From a checkpoint of a small transformer trained on Wikipedia: 2 heads of 64, a variant of SOAP for these matrices.
Each number is 128 + 24 x the weight over its row's rms, rounded and kept within 0 to 255. Layers, rows and columns count from 0. The size above them is the row's rms in percent of the matrix's.

# layer 2 attention output (transposed), 128x128, rms 0.134, rows 107-127, columns 0-127
size [110  99  96  98  96  93  96 102 100 100  96  81  99  94 101 101  96  96  96  91 104]
[[122 157 149  96 112 155 137 119 145 142 151 113 150 128 139 101 100 172 122 164 174 111 157 164 136  94 141 138 110 177 103 135 117 152 148 142 108 104 111 148 169 131 116 109 116 125 168 133 151 153 126 123 149  74 123 133 131 129 135 117 120 138  85  96 134 119 113 159 103 155 128 136 120 126 131 121 163 135 164 173 159 116 143 102 132 125 150 125 106  97 133 171  95 176 185 144 156 140 155 160 149 123 131 129  96 134 134 163 155 111 124  89 162 156 189 108 139 125 171 148 116 153 163 127 117 132 101 117]
 [152 103 110  99 135 125 133  85 114 146 149 100 146 149 112  90 114 101 138 105 155 179 122 151 135 135  98 161  94 122 148  92  90 104 105  94 146 105 105 104 132 117  99 137 101 122 128 109  96 119 152 102 149 128 152 110 141 148 101  64 147 120 124 116 126  64 117 133 120 140 165 154 171 113  44 156 122 170 128 153 109 119 134 148 109  98 132  92 118 107 142 129 132  88 121 142 129 142 103 113 149 110 111 138 124 126 114 121 170 131  92 142 103 144 120 142 126 135  72  95 134 114 146 119 145 130 106 131]
 [134 167 112 158 148 141 115 125 124 115 120 120 126 150 106 126 151 124 133 168 140 122 143 107 142 151  82 115 127 138 217 122 121 147 149 147 121 135 131 119 128 120 166 148 162 133 132 146 113 104 134 125 132 142 141 162 100 111 119 130 137 125 121 118 148 138 112 152 112 109 139  83 150 173 165 166 130 182  87 113 142 156  97  78 141 126 183 165 150 129 106 179 135 123 110 126 135 190 119 146 129 125 110 150 120 149 153 108  60 126 113 151 133 121 111 115 161 131 175 173 142 115 138 133 126 131 152 127]
 [171 147  91 142  92 126 133 156  92 133  91 135  85 155 136 106 134 117 135 175 128 120 152  68 168 114 126  94  95 107 113 155 114 155 162 127 166 136 135 107 118  76 124 176  87 129  96 142 139 130  99 156 108 114 142 110 142 125 157 158 104 120 150 156  95 159 125 104 121  81 138 119 144 105 100 139 140 148 152 114 100 144 108 152 155 108 126  96 121 115  96 129 127 150 132 117 101  87 150 117 154 128 169  70 101 113 104 103 128 139 133 115 131 109 134 111 162 145 125 112 139 143 104 106  96 115 141 100]
 [135  87 139  75 121 152 108 132  97  77 101 124 130 149 122 105 148 133 116 153 148 128 115 147 136 105 109 157 132 155  69 135 121 132 158 174 158 126 126 160 109 109 117 120 136 141 110  93 116  96 106 160 111 118 120 119 129  84 122 111 149 151 114 124  82 151 117 118 154 146 136 140 124 145 112 106 149 176 130 104 171 128 101  84 111 139 121 138  97 133 148 130 111 139 128  88 109 124 151 108 124 124 115  98 156 160  83 143 166 120  98 139  93 103 149 146  93  91 149 156 121 147 155  61 113 129 144 165]
 [117 112 145 106  96 116 195 140 169 116 110 145 144 141 115 111 141 103 170 104 154 117 154 120  86 115 147 115 134 117 125 143 108 131 133 101  84 112 129 159 113  74  89 118 165 101 120  98 148 120  86 145 132 134 119 137  93 153 148 128 108 132  96 163 108 140 138 132 115 127 119  60 168 150 110 122 125 136 114 110 159 147 135 121  95  91 153 136 152  90 126 127 169 142 120 118 176 126  78 113 101 117 136 141 105  94 152 121 178 171 111 156 131 130 121 110 129 157 135 144  87 124 123  96 139 119 120 105]
 [122 124 162 152 104 150 129  61 126 120 151 140 128 161 148 120 142 124 185 129 110 140 130 137 104 165 111 111 118 118 140 126 124 137 125 111 128 123 161 146 135 131 132 139 145 144  96  93 159  96 148 125 160 156 119 119 155  83 146 160 117 138 135 137  69 133  95 132 154 120 142 124 183  67 166 109 141 148 124 120 175 147 112 153 133 171 162 161 100  70 124  88 143 133 123  70 141 121 154 126 124  93 109 123 154 139 158 133 111 116 106 114 147  93 121 135 131 123  94 117 114 121 129 115 167 113 159 113]
 [100 157 133 141 158 116 130 130 103 130 107  98 114 132 121 116  92 149 138 115 142 134 131 122 113 126 138 119 149 133 117  76 137 151 161 105 107 171 158 142 131 138 122 147 129 157 125 143 113 132 132 115 140 157  94 116 147 139  84 101 130 113 122  86 116  96 120 146 175 149 128 153 116  81 142 119  73 147 107 109 121 155 124 140 132 118  84 128 103  97 166 153 134 112 113 116 147 169  86 100 140 132 108 159  87 140 156 186 163 126  74  59 121 153 154 116 156 115 148 150 125  92 129 122 162 115 164 115]
 [ 87 119 129 155 133 130  90 115 104 153 145 167 164 142 138 158  76 133 118 136 106 126 128 146 108 130  85 160 109 115 112 106 152 123 105 126 114 172 133 164 114  72  80 115 130  90 169 100 124  97 106 145 172 125  98 152 166 136 111 160 120 135 147  99 107 172 165 139 109 105 156 124 123 140 120 113 139 103 157 142 136 104 114 156 119 120 139  85 141 104 106 160 154 117 102 119 121 174 113 165 101  98 117 112 109 131  89 136  99 137 119 131 141 124 179 166 131 129 133 127 117  90 163 140 123 129 108 150]
 [151 124 139 156 122 108  80 114  94 141 127 126 146  93 152 122 100 121 119  80 110 143 146 113 155 143 122 132  82  91 130 116 106 133 132  74 170  83 155  93 126 135 154 134 146  90 136 102 136 152 130 123 105 102 126 158  98 159 152 113 120  93 159 137 132 121 117 132 151 134 113  36 136 163 109 115 201 115 137 126 141 121 136 118 166 121 137  96 136 133 141 120 125 161  95 142 126 143  96 136 139 131 123 122 133 109 129  95 137 116 138 136 138 125  95  85 135  90 127 134 142 141 183 144 142 110 167 112]
 [107 121 101  89  77 116 109 118 120 135 150 111 144  93 131 104 124 144 194 116 108 127 114  95 170 121 160 122 102 129 139 105 115 158 102 103 139 137 119 128 126 151 110 127 166 106  76 116 143 106 105 137 121 123  83 154 137 142 118 160 117 155 165 128 110 126 151 107 128 120 160  97 141 120 114  94 109 110 114 112 120 101 142 107 106 133 129 137  62 157  81 105 112 105 113 132 109  80 123 128 118  96 144 126 115  78  93 153 138 121 152  92 152 119 152 150 108 124 138  99  63 112  92 136 116  93 117 124]
 [123 142 153 120 138 118 158 108 141 141 162 140 142  94 144  84 119  99  96 161 116 169 124  77 154 156 110  94 135 109 107 126 143 111 137 120  91  99 149 120 128 104 126 127 124 124 111 114 105 164 122 169 177  67 135 139 107 149 164 119 137  89 135 139 124 143 137 150 143 168  93 117 125 126 160 154 129 102 141 120  96 124 125 140 154 113 128  56 118  96 122 106 113 106 151 139 118  75 151 121 112 119 107 125 175 146 186 119 137 123 120 125 120 127 159 103 146 103  89 130 152 109 148 156 160  98 131 161]
 [115  71 111 157 168 145 116 181 160 113  95 150 148 144 124 139 111 142 200 169 121 150 159 120 133 123 183 112 128 139 131 121 147 164 139 129 100 164 135 180 164 122 127 121 118 117 133 100 146 118 138 118 105 160 183 114  97 118 132 167 157  94 139 133 130 123 167 144 156 149 142 136 109 120 120 129 148 124 144 135 126  94 110 150 167 146 145  98 122 130 137 189 148 143 163 147 133 146 127 125 145 124 145 189 192 139 129 111 115 146 148 135 139 135 131 136 138 128 108 162 128 125 118 141 152 151 115 126]
 [150 100 112 109 169 108 137 135 171 102 145 109 170 138 122 136 117 173 144 106 141 123 138 141 136 121  75 120 111  67 114  91 169 134 115  98  97 152  69 141 109 158 143 151 137 172  94 115 113 104 121 126 157 148 116 117 164 154 128 163 113 127 126  98 126 142 137  94 146 119 120 104 154 132 100 115 139 142  95  96 103 142 104  95 144 138 120 123 146 142  84 132 122 111 144 100 119 139 136 144 126 117 133 155 112 123 141 187 143 171 126 143  97 130  90 112 122 116 146 133 106 101 163 130  75  88  93 112]
 [ 99  63 108  82  80 137 108 177 122 124 140  80  90 101 150 113 131 116 169  96 108 147 138 112 123 131 131 100  80  85 104 158 185 153 161 139 123 113  92 125 134 126 105 155 150 138 128 106 127 126 135 119 163 167 124 147 139 103 101  89 153 111 142 129 120 110 122 157  91 148 109 122 122 119 124 137 132 120 178 108 152 133 172 116 194 116 110 106  96 124 106 124 121 122 142 155 139 123 143 151 111 118 137 126 113 111 116 121 113 116  84  96 123 136 107 121 115 144 108 136 113 128 144 135 134 190 109 112]
 [128 124  88  96 165 154  80 125  92 124  90 155 135 164 127 130 131 142 137 127 140 106 144 138 120 190 139 125 116  95 146 161 157 106 106 145 152 110 118 100 143 174  89 136 118  91 174 118 122 156 134 161 117 134  81 120 114 132 106 160 100 141 103 129 152 132 115 129  65 145 119 141 171 153 119 127 143 120  97 152 129 175 117 115 165 107 102 112 107 133  97 138 159 125 151 167 161 130 146 107 113 118 136 101 143 145 159 118 142 156 163 154 154 146 155 168 137 141 151  96 154 136 170 132 140 139 132 118]
 [104 147 176 122 169 143 162 131 169  89  95 147 167 168 111 145 112 123 144 139 129 122 128 155 138 110 155  79 114 106 100 169 122 132 124 112 126 137 164 107 115 165 126  91 106 176 165 135 153 141  97 133 146  94 159 108 135 114 167 154 145  67 130 130 146 158 148  87 111 129 144 209 127 140 130 109 110 148 130 135 109  98 124  99 130 148 128 114 118 168 107 146 138 121 118 124  99 143 160 155 107 116 126 152 121 130 118 129 172 149 123 143 117  97 122 118 119 151 149 135 157 160 138 100 134 124 115 165]
 [144 106 145 186 108 152 107 109 126 147 139 125 116 121 122 136 136 160 167 144 163 113 137 123 151 143 152 134 141  84  74 117 125 111 167 173 119 100 125 139 130 167 153 169 128 105 103 108 104  91 124 143 130 121 144 128 103 187 120 175 160 139 104 171 130 128 125 132 145 135 104 122 117 105 120 108 147 131 105 144 102 129 149 112 100 139 137  68  86 188 139 135 153 153 102 140 157 135 123 132 110 110 144 147 104 131  79 142  96 166 133 143 119 118 111 122  73 161 144 128 127 136 137 133 144  98  90 105]
 [ 94 177 154 106  91 120 140 143 171 174 121 138 122 118 102 118 145 132 118 118  90 166 135 143 128 119  84 130  43 124 140 155 125 107 115 140 135 105 144 125 151 125 170 153 159 146 114 146 159 139 119 115  90 153 143 108 143 163 105  91 143 131 133 122 160  98 155 136  76 142 112 119 140 102 142  89 123 137  97 127 129 134 143 133 154 122 108 175 150 141 125  89 117 100 130 139  98 134 109 116  98 106 111 164 154 139  97 106 138 131  85 124 157  98 126 131 125 147 156 149  96  99 148 165  89 130 101 126]
 [149 113 136 119 141 138 157 144 109 102 153 138 109 152 134 174  72 139 157  98 114 114 141  78 114 108 171 104 118 162 146 129 171 116 126 106 110  88 128 112 118 135 172 148 122 138 155 119 138  84 127 105 106 135 161 115  90 120 132 102 155 123 139 119 147 155 122  94 167 128 157 113 152 128 127 162 103 114 111 115 151 100 149 133 105 150  97 133 144 186 139 145 125 131 134 106 140 155 141 119 119 135 161 148 149 142 103 110 134 142 154 142 147 126 166  58 134  71 117 177 123 161 156 142 174 116 117 126]
 [118 181 128 103 136 138 146 140 129 102 120 125 168 125 106 122 121 171  94 143 151 114 132 129 169 106 165 137 132 115 148 149 160 147 132 113 109 127 145 164 149 142 156 155  97 142 122 170 138 134  95  62 136 123 155 141 117 126 126 104 123 141  48 105 107 141 149 129 102  97 159 143 150 147 168 137  95 129 145 141 144 131 134 189 127 151 122 134 183 109  94 132 128 104 127  88 111 109 142 147 114 141 148 116 117 114 171 143  86 137 159 123 138 138 141 106 138 132  95 137 176 124  89 116 142 107 159 107]]
# layer 2 attention value, 128x128, rms 0.159, rows 108-127, columns 0-127
size [ 98  90 105  97  90 102 107 103  95  99  87  89  93 104 104  95 100  99  93 114]
[[111 113 118 147 154 170  81 110 101 174 185 134 149 129 163 138 108 121 125 130 146 163 166 139 104 135 114 161 167  91 126  96 130 108  91 168 152 106 111  96 125 156 113 130 121 135 143 158 148 107 138 110 152 139 132 142 138 132  96 121  88 100  94 127  98 155 100 134 103 123  94 161 142 132 163 116 110 111 106 126 139 164 113 138 155 109  94 122 105 133 117 106 105 140 159 110 140  85 120 140 152  96 100 115 161  89 132 135 120 102 110  81  76  88 125 156 148 102 115 156 157 133 120 138 109 143 101 117]
 [122 100 111 150 149 138 131 114 135 145 156 133 124 102 187 103 164 161 105 115 138  67 112 127 107  77 115 150 108 141 125 136 153 157 165 118  84 128 135 132 153 101 112 138 143 163  87 125 123 152 144 108 129 161 124 127 160 131  93 126  83 116 144 130 134  92 122 122 111 125 150 142 107 124 140 102 138 137 108 139 100 145 169 126 131  76 106 126 165  84 127 151 146 117 140 118  79 144 131 131 116 171 172 110 106 132 115 118 106 122 117 129 137 148 170 132  85 109 156 157 156 143 185 176 107 133 107 100]
 [147 128 119 160  95 121 127 131  99 161 106 102 117 127  54 101 150 110 126 152 106  93 132 115 123 145 102 156 149 167 174 152 126 116 132 129 143 140 158 129  78  88  91 102 138 126 138  83 126  87 143 141 100 131  97  87  80  99 141  95 114 135 140 122 142 118 169 165 137 142 102 118 139  77 150 118 136 132 151 113 106 137 123 119 111 101 176 109 172 140 109  98 126 101 130 161 127 150 129 108 153 109 117 116 111 128 150 103 129 117 159 104 130 160  99 134  98 180 126 137 131 164 156 132 125 128 151 104]
 [127 126  96  74 173 119 115 115  99 102 131 123 129 102  78 101 136 145  97 112 129  77 131  89 135 156 128 129  91 101 109 129 133 142 160 127 127 130 129 150 165 134 140 150 129 136 169 141 149  98 120 163 148 135 126 113 137 137  70 135 155 155 115 126 107 123 168 129 148 158 144  71 150 155 110 170 131 126 138 104 100 163 111 112  97 106 119 121 110 144 114 179 113  94 122 123 116 169 100 142 155 107 144 108 137 130  79 104 146 145 138 119 152  95  80 151 168 128 113 126 140 155  95 125 133  87 122 145]
 [124 118 107  72 140 130 169 110 123 167  93 152 124 110 140 161 123 147 123 147 173 171 146 143 132 101 134 155 149 146 122 148 121 132 103 108 178 119 127 102 148  94 135 148  96 138  90 110 159  96 104 121 169 174 151 135 149 126 112 124 125 139  85 122 139  74 135 134 170 147 114 137 119 110 107 128 107 116 114 105 142  97 145 165 109 101 120 132 140 124 148 155 133 120 127 116 132 136 130 129 144 105 163 183 121 148 182  83 171 107 150 144 170 156 149 130 128 130 144 126 148 126 106 117 150  75  88 126]
 [106  83 164 106 182 125 161 125 150  90  87 111  93  69  90 129  95 127 160  99 160 112 125 119 128 129 115 137 148  89 134 156 134 124  87 121 144 131 183 111 170 109 152 105 121 155 125 136 132 124 124  98 143 116 126 119 140  85 123 135 115 119 103 125 114 105 131 107 173 153  82 106 129 151 179  97 127 136 118 120  74 119 109 134 118 114  69 122 117 128 114 176 122 129 133 102 142 120 123 131 129 128 158 155 134 126 139 115 134 117  90  94 116 110 139 156 154 188 106 156 125 104 119 121 134 121 134 123]
 [122 150 120 179 175 111 135 138 143 128 161 124 173 135 144 136  81 134 154 112 100 116 175 152 139 124 137  99 156 102 132 112 179 142 136 144 154 148 125 128 156 129 131 144 149 126  93 118  95 109 150 101  93 129 115  98 155 148 114  89 113 104 151 111  77 133  98 110 153 148 139 127 137 150 161 139 153 138 136 144 148 129 167 165 134  97 125 112 126  82 118 175 114 127 144  87 163 118 123 127 120  91 124 154 108 112 108 141  96 140  86 141 125 124 131 108 184  90  95  95 162 105 125 122 114 120 154 167]
 [146 112 138 147 121 133  88 117 106 150 108 132 131 117 138 162 113 137 125 104 116 163  94  99 141  77 134 130  96 145 120 136 127 114 104 146 145 105 137 143 141 160 147 164 142 138 130 147  94  60 113 130 154 152 147 133 126 131 146 113 111 131 102 113 166 116 150 120  98 152 142 131 175 157 157 121 129 165 135 161 104  74 146 115 141 167 112 168  91 161 105 129 133 146 160  98 166 149 156  83 108 131 137 157 117 147 109 114 139 103 148  90  87 104 124 118  64 132  93 112 127  99 150 119  85 115 126 133]
 [137 158 112 129  78 140 128 132  74 143 128 127 128 135 191 129 160 149 135 128 150 148 151  95 103 164  85 137 142 129 104 140 122 118 116 122 154 100 168  98  92  93  99 135 106 126 127 109 115 145 121 111 179 124 121 146 108 134 139 193  97 127 150 132 135 154 112  90 134 135 115 158 133 120  88 116 101 164 136 153 103 121 147 137 163 184 130 131 107 139 171  99 129 117 136 167 145 143 112 169 157 137 149 110 109 131 136 104 138 148 166 138 123  94 192 138 108 145 151  97 139 110 107 134 108 103 121 136]
 [144 159 172 163 160 165 140 143 107 144 105 111 137 120  76 118 124 105 154 118 136 150 151 118 122 153 116 160 130 115  85 131 138 164 123 164  90 144 180  98 126 130  91 110 105 111 122 129 124 156  93 106 158  74 164 143  88 100 137  84 155 113 134 142 147 121 176 133 105 154 136  99 124 136 150 134 106  91 109  99 142 103 116 103  87 138 162 140 125 136 132 136 109 106 132 121 142 106 107 124 118 109 165 133 108 132 130 157 164 127 158 127 108 128 151 126 133 185  77 124 119 107 143 130 143  71 127 138]
 [138 133 123 104  92 118 117 135 109 116 118 117 117 142 131  99 142 178 145  90  94  83 170 134 154 116 136 118 128 175 131 127 154  95  58 140 180 131 133 103 121 145 143 118 132 124  89 149 114 137 166 157 110 111 125 127  90 146 165 159  84 133 108 103 159 102 124 126 116  97 127 134 156 114 147 144  84 159 168 123  98 133 168 138  84 130 120 157  77 119 143  84 145 117 134 167 139 130 159  89 159 125 117 149 121 139 149 143 104 126 150 155 153 104 145 100 124 121 133 105 139 127 112 162 151 114 101 126]
 [ 77 115 133 145 118 127 130 145  76 177  96 142 142 154  81 134 138 160 146 118 162 142 131 136 143 127 125 140 124 136 130 146 130 119 151 106 149 145 161 106 167 131 185 132 138 112 176 146 130 135 154 124 118 135 100 149 139 156 114 101 160 125 132 123 136 150 148 138 121  90 136 116 126 114 164 135  97 150 122 126 143 107 132 115 107 161 110 135 130 120 142 129 120  86 101 133 129 112 152 124 167 106 117 128 100  91 103 145 108 123 200 126 154 204 113  53 114 111 116 167 143 116 109 161 118 158 154 140]
 [100 160 142 147 167 162 134  94 195 164 126 141 118 152 141 101 119 123 134 113  83 136 107 138 130 151 113 104 115  83 128 155  79 112 140 105 150 135 135 112 162 153  82 152 141 149  88 145 119 139  97 102 117  93 151 128 109 122 110 103 116 123  95 123 113 116 151 112 124 163  99 138 107 101 176 120 126  98  73 151 115 127  93 163 140 103 162 133 144 119 108 156 119  94 121 104 125 170 136  97  86  90 134 117 125 152 125  84 141 141 130 110 132 141 134 120 124 111 160 153 163 105 158 138 156 115 110 146]
 [108 121 134 210  94 151 100 111  63 148 138 117 143 119  83 113 147 118 117 134 149 109 140 124 139 108 119 124 111 135 133  85 117 130 132 133 137  95 125  95 122 135 124 144 121 118 137 180 146 183 115 106 129 173 111 175 109 114 131 111 105 105 106 168 132 140 159 121 131 146 112 151  82 127 135 151 124 158 102 128 149 129 144 127 121 156 123 102 109 138 133 108 110 110  77 136 119 117 132  93 147 156 126 136 119 146 143 141  76 120 163 104 129  85  87 110 153 117  95 117 118 130  87 141 144 105 192 117]
 [133  98 112 128 116 195 122 114 108 138 150 109 150 110 147 118 112 130 168 126 130 171 105  87 106 111 118 131 104 171 171 113 100 101 143 157 102 112 108 136  89 138  90 142 159 116 154 142 156 154 142 177 122 164 131 121 127 137 150 127 147 147 115 116 112 119 126 121 104 152 118 149 110 119 126 141 182 140  93 180  96 103 125 133 122 124 140 123 122 153  95 153 134 153 132 174 154 118 138 165 123 195 105 132 103 156 126 150  94 121 136 173 116 152 132 139 131  98 140 109 115 168 138 156 159 128 124  81]
 [128 165 159 109 153 162 140  93 157 112 101 136  97 118 100 189 155 146  74 151  92 139 150 151 141 141 137 130 125 108 122 145 117 126 167 104 133 152 128 146 108 132 136 150 166  84 155 134 148 103 168 117 111 105 112 127 162 133 153 110 118 141  76  99 134 145 118 151 140 118 125 131 142 135 104 147 105  80 152  95 106 121 108 132 137 110 137 151 127 122 126 135 171 103 110 128 163 142 104 109  66 107 130 134 157 130  89  92 126 156 177 154 188 139 116 110 135 136 134 130 110 130 124 124 150 182 138 118]
 [196 138 126  69 108 136 147 142 119 141  69 102 130 126 138  99 139 115  97 125 126 135 112 135 100 164 145 129 103 104 109 141 101 129 139 132 104 117 137  84 116 111 133 127 107 147 140 119  94 139 164 117 140 139 115 134 133  65 116 111 155 150 145 139 132 147 115 128 118 156 102 123 127 150 144 104 123 107 116 196 171 141 134  99  97 169 170 104 132 133 126 139 161  96 138 102 132 118 116 154 134 144 153 124 166 149  74 117 110 142 173 125 132 135 116  84 141  98 128 115 111 124  93 194 157 124 123 117]
 [130 143 139 172 103 133 153 114 155 108 158 116 150 141 100 144 159  80 106 141 138 136 168 151 124 119 119 157 111  55 146  83 114 185 121 144 121 104 130 104 130 140 118 117 178 106 105 120 136 111 108 102 157 113 154 145 144 114 128 125 154 119 130 173 154 103 136 100 144 112 141 126  94 127 118 136 105 145 140 144 115  83 104 132 134 151 166 156 119  99 135 140 129 143 100  98  90 127 112 129 131 166  86 118 127 175 153 136 121 142  92 126 167  98 106 140 149 119 133 142  94 132 166  85 173 130 161 105]
 [ 95 123 110 137 130 126 166 141 151 138 142 154 159 157 154 143 101 155 108 115 171 152 133 132  90 111  82 101 125 118  74 166 141 128 117 107  74 113 144 131 103 105 137 149 144 102 135 120 153 173 172 108 123 102 120 102 122 120  89 124 113 126 156 142 133 135 130 117 157  55  99 132 110 127 127 132  80 120 171 122 136 141 153 105 144 114 131 109 159 131 139 119 138 125 125 138 169 169 111 117 106  73 113 106 133  88  93  88 130 115 149 155 147 141 137 103 120 100 157 135 125 116  80 157 125 149 109 147]
 [ 96 124 123 139 152  98 169 162 131 151 162 120 104 149 139 120 122 122 132 148  99 110 174 133 131 106 133 129 189 129 141 122 127 125 127  98 127 109 132 140 129 149 146 153 146 149  92 149 116 161 130 162  76 130 143 107 175 101 176 100 116 126 167  87 145 118 112 176  92  79 137 122 138 125 111 141 173  93 154 137 117 110 113 118 138  97 123 161 191 131 146 136 139 142 108 120 106 140 119  92  91 100  79 164 114 131 124 100 102 123 104 132 129 129 109 169 116 112 114 123 170 142 131 113 119 168 104 125]]
# layer 2 MLP up, 512x128, rms 0.198, rows 0-6, columns 0-127
size [106 102 111  98  91 102 105]
[[107 126  95 101 107 114 147 104 126 133  89 124  78 141 152 130 114  78 138 114 101 108 114 100 114 149  97 160 160 136 149  97 170 133 119 104  95 187 113 136 136 128 166 127 121 126 122 126 135 132 133 170 119 163 138  94 164 102 102 187 129 130 174 160 133 130 116 119 130  98 181 122 118 149 151 139 132 103  74 127 127 127 142 103 127  84 159 117 149 145 135 153 122 117 132 114 115 185 140 103 134 113 112 151 119 131 118 131 180 130 136 148 102  99 128  98 135  94 179 123 150 120 150 123 105 113 101 145]
 [ 87 128  91 142 109 118 134 139 102 106 153 133 148 103 127 131 150 102 134 155  98 113 138 160 121 107 142 132  99 124 130 108 137 122 188 112  97 133 150 152 113 157 123 121 113 132 129 124 140 170 139  82  81 167 117  85 117 116  82 125 138 126 141 101 179 107 115 151 172 143 115 149 108 120 121  98  90 129 102 156  86 130  83 108 167 158 136 139 143  90 115  90 152 173 182 159 130 132 106  98 121 141 125 122  88 117 127 147 123 120 153 113 154 118 156 120 162 181 119 126 137 128 148 142 146 164 136 140]
 [119 109 135 120 127 103 113 176 113 128 129 118 107 110 148 155 132 114 178  99 129  94 163  99 104 175 135 136 104 105 146 142 140 160 127 127 111 158 131 134 124 120 133 122 103  81 125 106 119 132 126 108 137 120 141 166 107 151 126 117  99 102 131 106 108 136 107 142 105 117 188 121 123 123 119 174 136 100 152 117 103 149 158 105 145 124 160 167 170 162 127 164 134 199  96 120 108 169 152 100 113 148 125 131  90 168 117 129 133 126 111  78  92  86 172 101 107 109 168 125 141 159 137 146 151 143 124 131]
 [ 96  85 121 149 137 103 116  96 125 160 103 128 139 164 152 149 100 115  81  89 173 107  90 118 113 116 166 133 121 141 138 105 136 191 136 133 117 147 213 124 137 127 147 120 146 154 162 130 103 154 127 127 137 133 135 122 127 139 133  90  74 117 142 131 135 144  99 137 102 128 125  78 161 162 128 112 125 128 133 147  83 144 150 129 150 138 134 121 102 116 109 120 139 164 117 131 172 146 108 117 167 124 130 163 141 146 139 158 137 155  98 139 131 158 113 119  95 157 160 156 103 112  98 101 149  99 159 120]
 [ 85 106 147 114 127 147 107 180 141 113 108 156 153 143 123 116  84 168 138 128 135 144 117 157 144 148  97 100 126 136 154 141 112  99 168 126 109 139 173 126 160 139 139 152 121 108 123 150  98 106 105 136 120 107 125 113 155 105 181 184 163 146 118 153 120 147 110 173 151 135 132 146 105 130 115 124 127 167 135 179 148 132 135  93 152  89 112 118 104 107 110 131 120 150 172 145 129 157 143 148 107  98 184 120 143 133 124 120 145 115 118 119  88  90 112  80 149 145  80 145 117 130 122 143 100  82 109 126]
 [160  93 148 183 100 145 126 105 132  75 110 146 142  88 172 152 154 108 160 141 151 168 167 107 109 124 101 179 148 111 105 169 112  79 136 127 124  86 138 134 101 108 144 106 120 139  92 146 110 117 133 141  92 161  78 131 140  86 143  85 124 124 119 123  99 134 139 141 124 109 128 127 128  97 119 174 149 132 148 119 115 108 128 148 139 124 137 105 139 134 118 146  91 109 104 130 130 135 148 112 148 142 144 142 138 158 123 145 145  93 131 111  63 171 141 144 156  95 122 127 105 127 105 168 162 108 137 124]
 [ 88  94 149 108 162 144 137 118 101  84 161 112 137 163 141 105 138 146 133 141 144 104 125 124 141 152  81 151 107 184 181 128 142 123 119 150 146 133 152 117 143 152 136 167 113 153 146 161 152 156 116 139 115 106 100 110 127 127 169 123 121  97 135 120 115  97  80 129 106 127 126 125 125 130 154 113  89 162  81 129 143 153 132 160 157 120 152 128 130  97 118 145 115 205 157 166 105  65 177 152  86 112 113 149 117 130 142 116 112 114 113 137 131 119 130 150 144  90 120 150 132 123 109 121 121 143 106 112]]
# layer 2 MLP down (transposed), 512x128, rms 0.193, rows 0-5, columns 0-127
size [118  92 109  96  90  96]
[[117 137 154 127 139 139 132 135  93 169 126 155 133 117 160 105 137 112 157 131 143 141 163  55 101 125 107 128 108 115 173  91 136 157 107 125 147 179 128 118 125  76 141 162  77 137 165 129 125 127 134 149  81 112 159 103  89 153 112 152 137 126 151 158 153 157 169 113 142 150 142 127 101 159 160 103 140 116 129 135 102 114 123 134 126  92 126 108  66 156 101 114 107  83 104 117 133 164 153 152  99 149 100 141 148 139 117 111 130 142 115 124 136 116 129 142 129 151 156 101 112 165 135 166  93 122 122 142]
 [116 133 110 150 157 135 172  97 107 116 135  89 147 129 111 112 111 160 144 113 135 125 129 166 150 137 139  78 154 147  94 124 144 126  88 123 165 109 109 136 163  97 127 118 134  91 147 134 138 103 128 150 163  83 125 147 126 115 107 150 130 122 128 175 123 110 121 102  89  98 148 116 134 125 148 134 146 148 127  92 123 175 168 151 134 103 128 127  92 149  82 127 107 131  77 114 121 117 149 145 165  79 114 139 136 119 118 120 196 144  94 185 116 127 148 153 121 133 131 109 116 122  99 118 133 102 132  64]
 [ 95 151 168  84 127 112 120 130 138 103 120 112 125 106 127 150 125 133 121 134 112 119 117 119  98 135  92 176 110 132 153  87 142 168  99  93 132 151 145  66 175 121 174 158 136 143 176  58 141 137 119 101 133 152 132 125  80 121 143 158 105 125 141 160 136 127 107 100 198 139 111 116 103  81 116 127 127 132 136 135 146 150 115 100 110 120 160 143 138 118 138 141  83 110  88 134 167 146 114 164  95 150 146 140 142 131 137 131 142 136 113 124 114 110  94 108 129 102 113 134 116  97 134 112 161 108 107 128]
 [148 162 142 130 133 153 110 127 109 100 154 104 119 160 107 114 131 152 118 127 132 137 137 179 182 143 104 145 111 112 111 129 115 105 124 140 159 158 127  98 145 115  88 126 134 106 122 130 116 100 131 133 154 136 134 114 140  77 123 133 162 141 132  90  76 111 109 136 138 130 161 171  82 147 131  81 151  97 169 116 173 127 119 153 115 141 111 120  95 155 145 146  99 120 143  73 129 109  83 115 129 121 148 155 100 136 166  74 146 102 135 125 111 116 108 123  87 107  74 106 149 173 102 144 147 134 131 141]
 [143 141 109 125  95  80 170 122 150 116 144 129 106 142 175 149 159  88 155 129  92 140 139 171 125  85 133 110 144 167  90 103 124 155 132 111 104 111 104 131 100 119 112 148 110 136  91 127 143 140 137 116 148 111 168 147 150 131  61 107 120 130 180 100 111 113 132 112 119 103 128  99 139 166 101 136 113 132 140 132 109 141 159 134 143 115 112 152 130 133 112 127 168 110 148 119 148  96 123 107 132 171 101 144 127 121 141 166 134 118 116 133 151 129 199 201 127 126 169 128 125 119 139 121 135 170 148 151]
 [113 127 143 129 123 143 131 157 127 140 156 111 125 136 123  78 122 131 118  76 160 158 109 139 152 133 116 134 132 144  72  85  90 162  86 113 104 129 122 141 135 140 122 153 154 170 102 130 106 195 121 123  87 120 159 117 144 129 109 152 156 171 139 142 132 104  93 118 108  85 128 171 119 116 136 151 140  93 109 135 116 159 159 121 125 142 179 133 105 137 119 106 144 149 137 149 113 137 109 127 124  97 124 131 110 134 151 110 111  99 128 112 125 107 140 152 123 139  85 129 143 115  95  82 127 108 182 202]]